{
  "n_head": 8,
  "n_kv_head": 2,
  "vocab_size": 16384,
  "norm_eps": 1e-05,
  "positions": "rope",
  "rope_base": 10000.0,
  "attn_scale": 0.125,
  "bias": "none",
  "init": "uniform",
  "init_std_qkv": 0.0205,
  "init_std_o": 0.0,
  "lr_mult_up": 0.686,
  "beta1": 0.95,
  "train_tokens": 789100000,
  "steps": 3011
}
Each number is 200 + 40 x the weight over its row's rms, rounded and kept within 0 to 999. Layers, rows and columns count from 0. The size before them is the row's rms in percent of the matrix's.

# layer 5 attention key, 128x512, rms 0.0719, rows 0-25, columns 128-255
108,154,180,157,213,183,275,236,259,219,226,212,208,173,239,229,196,164,205,187,285,229,264,168,132,217,172,213,251,237,222,168,208,186,187,198,176,157,223,250,251,255,203,199,217,49,279,235,204,216,213,204,121,162,150,183,180,225,171,196,217,187,160,258,168,190,248,250,241,192,220,162,156,195,253,238,247,235,199,180,223,119,175,260,226,197,199,210,232,138,190,185,209,223,221,180,159,235,246,246,157,188,204,133,171,235,162,204,149,203,169,133,234,214,202,171,246,177,183,224,181,260,173,238,162,236,244,193,283
073,218,255,178,229,146,197,202,190,248,193,157,152,190,222,251,165,256,157,174,278,235,235,244,177,132,231,208,171,247,201,244,139,228,145,202,148,142,182,199,257,242,195,220,170,234,181,173,148,171,141,205,197,169,161,184,205,200,218,208,182,241,204,246,190,260,248,209,118,176,186,200,169,232,200,126,168,207,153,233,154,173,178,194,291,141,184,171,194,181,220,172,255,251,173,311,177,210,257,221,220,154,217,300,191,232,108,230,252,184,192,157,168,119,159,145,210,196,142,183,229,119,223,256,234,95,260,227,200
086,229,203,252,173,219,213,151,230,261,173,174,230,223,194,231,137,184,213,168,260,203,254,217,170,191,244,198,206,135,223,96,236,209,264,161,194,207,161,201,214,197,240,188,201,187,170,221,235,267,212,158,196,198,191,147,185,148,173,223,153,183,182,240,235,111,198,244,213,136,254,236,266,281,220,206,207,199,149,191,188,185,203,197,158,195,118,186,220,212,188,244,244,165,199,128,242,177,178,245,259,209,157,211,179,268,227,186,204,187,216,169,182,207,131,205,184,212,192,183,241,169,268,259,212,198,205,181,163
079,168,200,228,253,178,204,235,161,152,194,241,174,161,178,241,196,223,205,245,159,142,124,212,203,244,157,236,165,173,209,195,194,205,204,186,249,243,217,188,171,106,198,223,169,208,184,242,242,254,192,178,337,166,151,170,222,261,209,239,186,175,309,203,147,221,185,255,232,253,245,142,243,208,200,254,216,204,224,167,237,202,195,197,159,199,166,225,243,209,179,170,164,66,195,164,189,257,182,192,221,240,217,202,167,125,257,145,164,259,216,153,245,153,180,276,179,199,165,212,113,174,200,144,243,292,110,128,221
069,193,232,268,216,174,180,217,149,228,149,144,247,142,216,181,241,204,253,154,160,189,203,201,192,257,146,198,236,214,170,188,218,216,117,219,210,145,147,204,195,248,217,158,198,193,255,160,145,211,200,167,227,253,189,217,241,147,147,241,179,210,207,172,244,197,267,170,124,151,200,241,190,198,204,191,176,227,142,217,230,115,150,214,258,253,116,180,241,162,223,145,240,217,188,189,182,152,232,291,98,174,250,180,228,197,118,224,236,161,251,186,160,138,210,206,88,182,215,209,293,163,289,177,191,161,187,260,253
089,212,191,265,166,178,257,126,213,162,216,233,200,190,206,233,203,171,263,274,197,199,166,229,219,237,231,160,157,173,264,160,195,270,220,204,197,279,235,227,248,185,166,245,237,223,172,163,240,160,251,141,180,202,121,149,112,165,213,251,204,200,175,235,249,207,174,203,242,163,209,207,183,201,206,227,167,266,216,123,184,256,232,195,168,176,217,162,203,160,238,235,158,290,160,189,222,262,172,130,187,203,184,182,175,186,231,253,225,184,180,134,168,315,254,203,187,191,270,203,184,162,176,210,220,187,222,211,164
074,145,185,179,209,142,166,237,201,180,240,190,240,271,170,194,228,194,196,204,119,183,152,137,194,183,271,156,165,228,190,171,168,231,173,194,231,217,209,181,159,181,124,186,205,184,221,190,241,156,192,200,288,179,191,217,173,226,196,234,233,185,151,229,258,133,178,184,293,209,159,197,200,244,188,143,219,160,146,255,157,241,224,151,283,200,209,243,200,281,222,266,254,172,189,115,158,196,201,136,235,285,199,216,277,181,246,200,221,187,124,209,205,168,163,198,237,233,278,192,223,234,136,225,194,214,200,171,128
091,187,203,156,247,203,220,193,162,266,205,227,155,233,198,175,140,214,201,221,247,184,193,202,180,181,173,190,161,153,225,185,199,176,199,268,192,240,230,213,217,188,234,252,208,235,180,181,203,183,149,172,246,243,219,248,236,227,239,179,232,243,257,209,158,145,196,194,204,251,198,177,135,214,171,241,184,225,200,223,197,210,163,212,218,130,96,181,192,150,239,268,185,126,190,244,233,270,239,233,187,148,143,175,194,196,191,133,216,194,297,189,137,246,192,260,186,192,225,142,125,204,76,166,201,199,212,183,199
088,225,178,200,265,253,194,172,146,197,191,122,167,178,210,225,194,201,205,181,179,229,158,231,250,226,199,146,232,263,221,185,236,227,185,205,224,155,235,189,186,233,227,199,235,210,247,185,254,296,248,176,278,192,178,248,222,202,150,173,222,217,191,164,166,201,110,210,214,206,127,218,193,167,204,263,218,133,186,139,152,258,176,163,199,240,190,262,185,151,247,186,242,157,292,211,202,150,250,265,172,197,249,157,243,135,209,121,186,157,236,258,193,119,215,192,216,110,252,191,216,198,214,152,239,187,202,204,162
088,209,214,187,204,198,238,144,262,211,197,190,117,184,249,254,195,199,213,191,233,161,211,119,232,119,178,228,202,229,195,266,188,187,241,193,206,196,161,176,161,156,178,231,163,247,232,143,258,201,232,165,184,256,224,205,157,229,186,149,156,251,207,195,233,205,193,217,273,238,153,173,195,82,199,157,178,251,141,173,272,218,193,212,261,167,158,175,198,239,203,205,184,195,175,158,188,193,199,186,255,105,157,272,224,197,234,215,184,182,220,216,182,238,172,153,266,210,142,176,310,205,193,284,133,171,148,302,204
090,154,180,226,187,136,232,199,179,192,228,158,132,195,214,194,212,228,114,222,233,137,228,122,171,182,172,201,147,165,190,156,198,153,244,159,153,262,218,226,206,138,177,271,249,192,186,200,207,155,200,146,180,202,150,190,174,180,214,218,178,215,182,188,183,225,148,199,262,236,202,180,237,244,232,190,225,214,175,168,226,209,235,111,259,150,203,155,171,184,194,259,197,226,246,206,230,179,211,218,160,261,197,100,239,119,297,238,117,215,115,219,129,231,181,236,227,247,186,180,170,214,180,244,223,216,201,247,208
077,230,173,148,180,213,220,237,207,148,247,184,182,216,194,230,184,192,259,233,212,224,196,246,194,172,193,216,209,184,316,262,234,163,200,128,252,201,211,168,205,213,190,171,187,197,91,246,192,148,201,177,236,219,262,107,208,254,221,209,221,121,178,191,195,196,202,210,190,192,200,151,169,201,178,263,280,289,215,188,222,333,248,244,193,263,187,148,208,327,187,160,175,228,157,196,135,183,169,170,218,116,131,95,186,173,128,208,224,139,241,198,192,212,164,168,176,157,176,161,194,197,173,143,215,255,222,197,210
086,212,195,195,256,200,173,251,200,242,178,198,194,221,171,136,235,205,244,200,166,201,280,143,222,208,106,226,176,190,164,167,246,225,108,293,181,204,187,180,231,202,206,129,269,213,170,183,191,165,198,195,226,119,230,259,308,191,175,197,218,185,217,162,209,201,237,220,160,221,221,200,198,255,210,242,234,157,265,191,211,191,225,203,122,176,246,145,214,148,216,192,174,224,224,227,206,217,186,238,185,255,142,146,148,243,150,226,166,177,256,219,175,162,235,239,216,208,130,164,205,182,230,143,195,202,186,98,242
086,210,234,190,199,230,130,187,292,241,199,153,246,134,211,236,205,152,205,218,137,179,255,219,195,273,214,196,182,180,308,155,284,212,212,185,177,210,205,200,180,235,179,259,161,208,228,204,169,182,203,193,267,161,206,107,179,235,207,195,136,171,182,128,251,231,164,246,155,162,260,279,246,180,237,249,234,209,335,252,159,201,200,246,125,227,157,122,203,175,198,223,192,297,162,135,137,234,142,195,234,213,185,191,176,217,224,228,218,197,189,177,207,214,201,208,236,191,240,244,255,247,170,120,211,132,181,179,265
092,199,171,196,227,153,232,157,201,161,272,160,242,220,165,241,163,258,156,214,139,210,230,240,182,230,172,240,219,156,180,165,240,235,131,244,258,164,152,199,252,168,206,202,227,211,256,202,241,230,207,241,190,226,199,205,209,174,185,207,230,193,181,208,214,204,189,204,196,229,166,213,225,260,226,142,259,142,193,219,233,163,234,225,193,193,214,270,235,157,233,207,158,191,220,193,201,158,195,213,200,173,271,146,139,196,65,159,292,167,206,250,220,193,192,290,200,196,104,151,149,187,259,234,247,234,220,184,175
081,255,171,213,228,229,182,246,282,157,172,226,200,210,144,205,235,173,144,209,175,279,152,271,188,169,237,244,179,197,213,272,114,259,211,235,174,223,169,204,199,261,162,218,205,222,184,228,229,214,259,225,235,187,147,176,133,193,161,197,142,200,196,221,167,178,173,187,173,244,229,163,183,245,189,200,172,197,150,166,191,260,233,191,247,181,195,241,273,174,144,274,196,126,227,187,223,187,185,205,218,98,210,168,239,203,202,205,251,189,238,262,198,217,227,160,190,200,175,217,223,240,188,115,173,203,256,195,182
089,193,38,152,137,199,176,207,223,177,155,224,190,206,193,210,235,166,227,160,188,190,169,170,162,196,200,215,216,203,206,151,263,229,116,288,200,215,198,289,154,189,224,164,151,170,225,188,220,290,248,245,289,192,171,128,262,200,221,250,191,193,149,219,234,131,166,167,220,290,127,220,169,248,183,225,236,230,255,163,232,175,281,193,201,221,241,169,205,243,174,217,191,178,195,145,233,195,236,180,183,215,232,183,228,181,189,205,149,131,236,262,219,154,213,267,195,152,304,232,194,224,228,166,187,269,146,222,144
083,242,195,233,231,247,256,226,226,163,104,219,231,217,179,261,176,176,190,243,145,169,158,161,147,152,251,281,203,142,183,279,139,209,186,259,209,173,179,224,196,165,220,263,141,133,284,209,205,184,193,169,197,241,187,265,226,158,221,250,231,179,126,261,152,148,172,170,225,271,131,194,228,231,218,204,185,198,89,190,152,247,197,195,239,227,185,213,213,199,180,211,202,147,164,249,230,153,178,236,227,308,125,220,272,230,207,238,236,268,224,190,191,141,265,159,253,205,193,169,204,143,195,185,252,179,230,285,158
083,157,169,172,137,185,85,199,221,206,130,206,286,152,229,218,198,231,203,242,179,277,251,219,266,196,218,213,190,228,191,157,223,220,192,217,211,139,221,152,152,221,244,212,224,160,196,209,135,221,151,133,189,160,186,248,183,158,179,176,204,189,179,183,189,220,220,238,198,215,164,145,196,195,221,236,193,166,206,186,192,216,173,245,159,255,204,198,185,200,203,189,148,133,154,234,237,218,201,233,266,196,190,145,233,90,163,182,224,153,185,169,126,123,133,215,214,245,171,123,210,144,217,194,228,207,247,266,240
096,201,154,233,190,171,191,142,142,273,171,170,211,202,149,202,139,224,186,127,213,131,258,114,110,111,199,150,202,210,192,238,174,194,165,265,223,224,198,132,178,164,168,187,202,242,179,165,156,173,189,175,208,202,200,248,218,173,245,154,244,254,194,268,224,261,174,182,242,201,243,180,153,178,192,139,205,174,195,226,259,176,169,179,217,259,180,213,177,239,219,197,229,211,191,211,202,110,202,221,123,241,196,223,242,202,208,213,277,239,172,164,187,151,181,193,212,160,191,141,174,113,199,144,233,172,188,218,183
096,215,179,208,212,203,184,181,152,241,207,203,228,236,206,189,232,200,217,232,285,157,167,249,299,230,221,198,185,216,186,218,260,205,187,209,188,241,224,216,179,161,210,279,202,225,245,188,114,135,245,212,242,229,249,193,158,163,271,221,162,188,154,235,178,145,209,225,179,172,151,187,157,177,201,181,181,177,178,129,180,205,253,141,257,155,262,286,206,217,223,159,217,195,164,209,275,221,184,156,186,248,218,156,160,271,167,141,216,199,189,236,233,248,139,228,161,166,225,181,175,230,166,151,165,178,258,191,271
084,178,254,187,129,202,160,210,154,243,188,178,224,184,231,122,212,171,196,237,164,196,222,163,148,150,219,203,246,178,179,164,146,193,255,142,270,159,231,186,230,230,221,153,192,132,138,143,204,210,128,201,184,203,180,160,250,226,162,166,201,218,102,260,213,150,191,230,117,182,189,189,214,251,240,170,177,225,181,259,214,171,173,248,192,192,172,185,187,208,231,211,208,216,119,273,212,196,164,223,219,243,226,137,155,170,166,174,252,202,169,118,127,164,180,200,147,164,202,132,165,174,206,244,204,249,263,145,191
089,223,251,151,161,157,163,123,240,168,222,152,229,209,251,125,216,168,202,251,189,271,208,143,301,203,196,206,189,182,209,107,185,190,171,248,292,230,243,220,147,144,248,151,183,201,147,253,208,150,223,208,236,194,190,203,154,225,203,170,217,107,207,196,116,214,193,194,159,200,214,250,184,238,217,175,242,196,262,173,129,230,208,195,152,231,182,189,197,170,194,195,219,188,195,184,147,199,179,219,133,211,175,168,260,171,166,155,276,141,122,243,191,224,216,191,136,183,191,219,221,213,190,189,214,210,250,149,138
088,162,173,256,205,219,192,242,119,248,133,236,123,217,209,230,243,244,159,229,186,166,192,202,128,215,135,181,266,234,205,184,196,272,196,148,170,228,171,210,227,228,186,241,137,178,251,238,275,165,167,202,228,155,216,226,235,196,174,233,186,231,246,247,154,209,79,184,161,172,179,237,271,231,185,246,201,154,158,250,145,155,196,272,206,94,206,206,271,161,225,198,172,202,248,185,132,129,231,211,198,278,223,170,232,188,183,235,137,271,119,127,203,243,237,253,229,229,211,180,123,206,214,163,195,213,177,189,248
102,231,173,169,229,149,232,262,183,256,235,222,237,241,162,175,205,271,235,225,162,201,118,234,153,236,171,190,221,236,228,191,165,151,265,234,198,246,138,239,221,164,176,173,170,208,157,251,196,200,227,154,168,237,212,226,261,261,206,153,193,251,279,200,230,261,248,189,232,127,192,168,251,215,111,231,180,212,269,205,264,201,195,181,147,152,232,176,187,270,180,185,127,194,173,175,178,202,177,180,149,208,144,255,284,195,221,220,152,135,230,219,132,166,170,202,236,167,153,159,141,230,179,189,238,224,218,239,230
084,176,203,250,220,207,199,140,215,208,272,162,252,215,247,188,138,184,243,246,204,149,202,181,250,147,261,222,189,214,184,200,159,124,180,204,203,156,184,233,188,188,256,183,260,181,134,140,216,168,170,244,138,207,216,238,209,255,162,178,164,164,206,188,202,186,165,219,131,171,197,207,215,223,206,145,287,242,151,195,235,164,180,195,130,258,160,202,221,182,191,183,247,218,175,178,234,153,217,177,138,239,195,188,159,165,186,158,188,169,271,235,278,236,157,260,154,187,235,234,179,252,269,299,209,185,229,157,178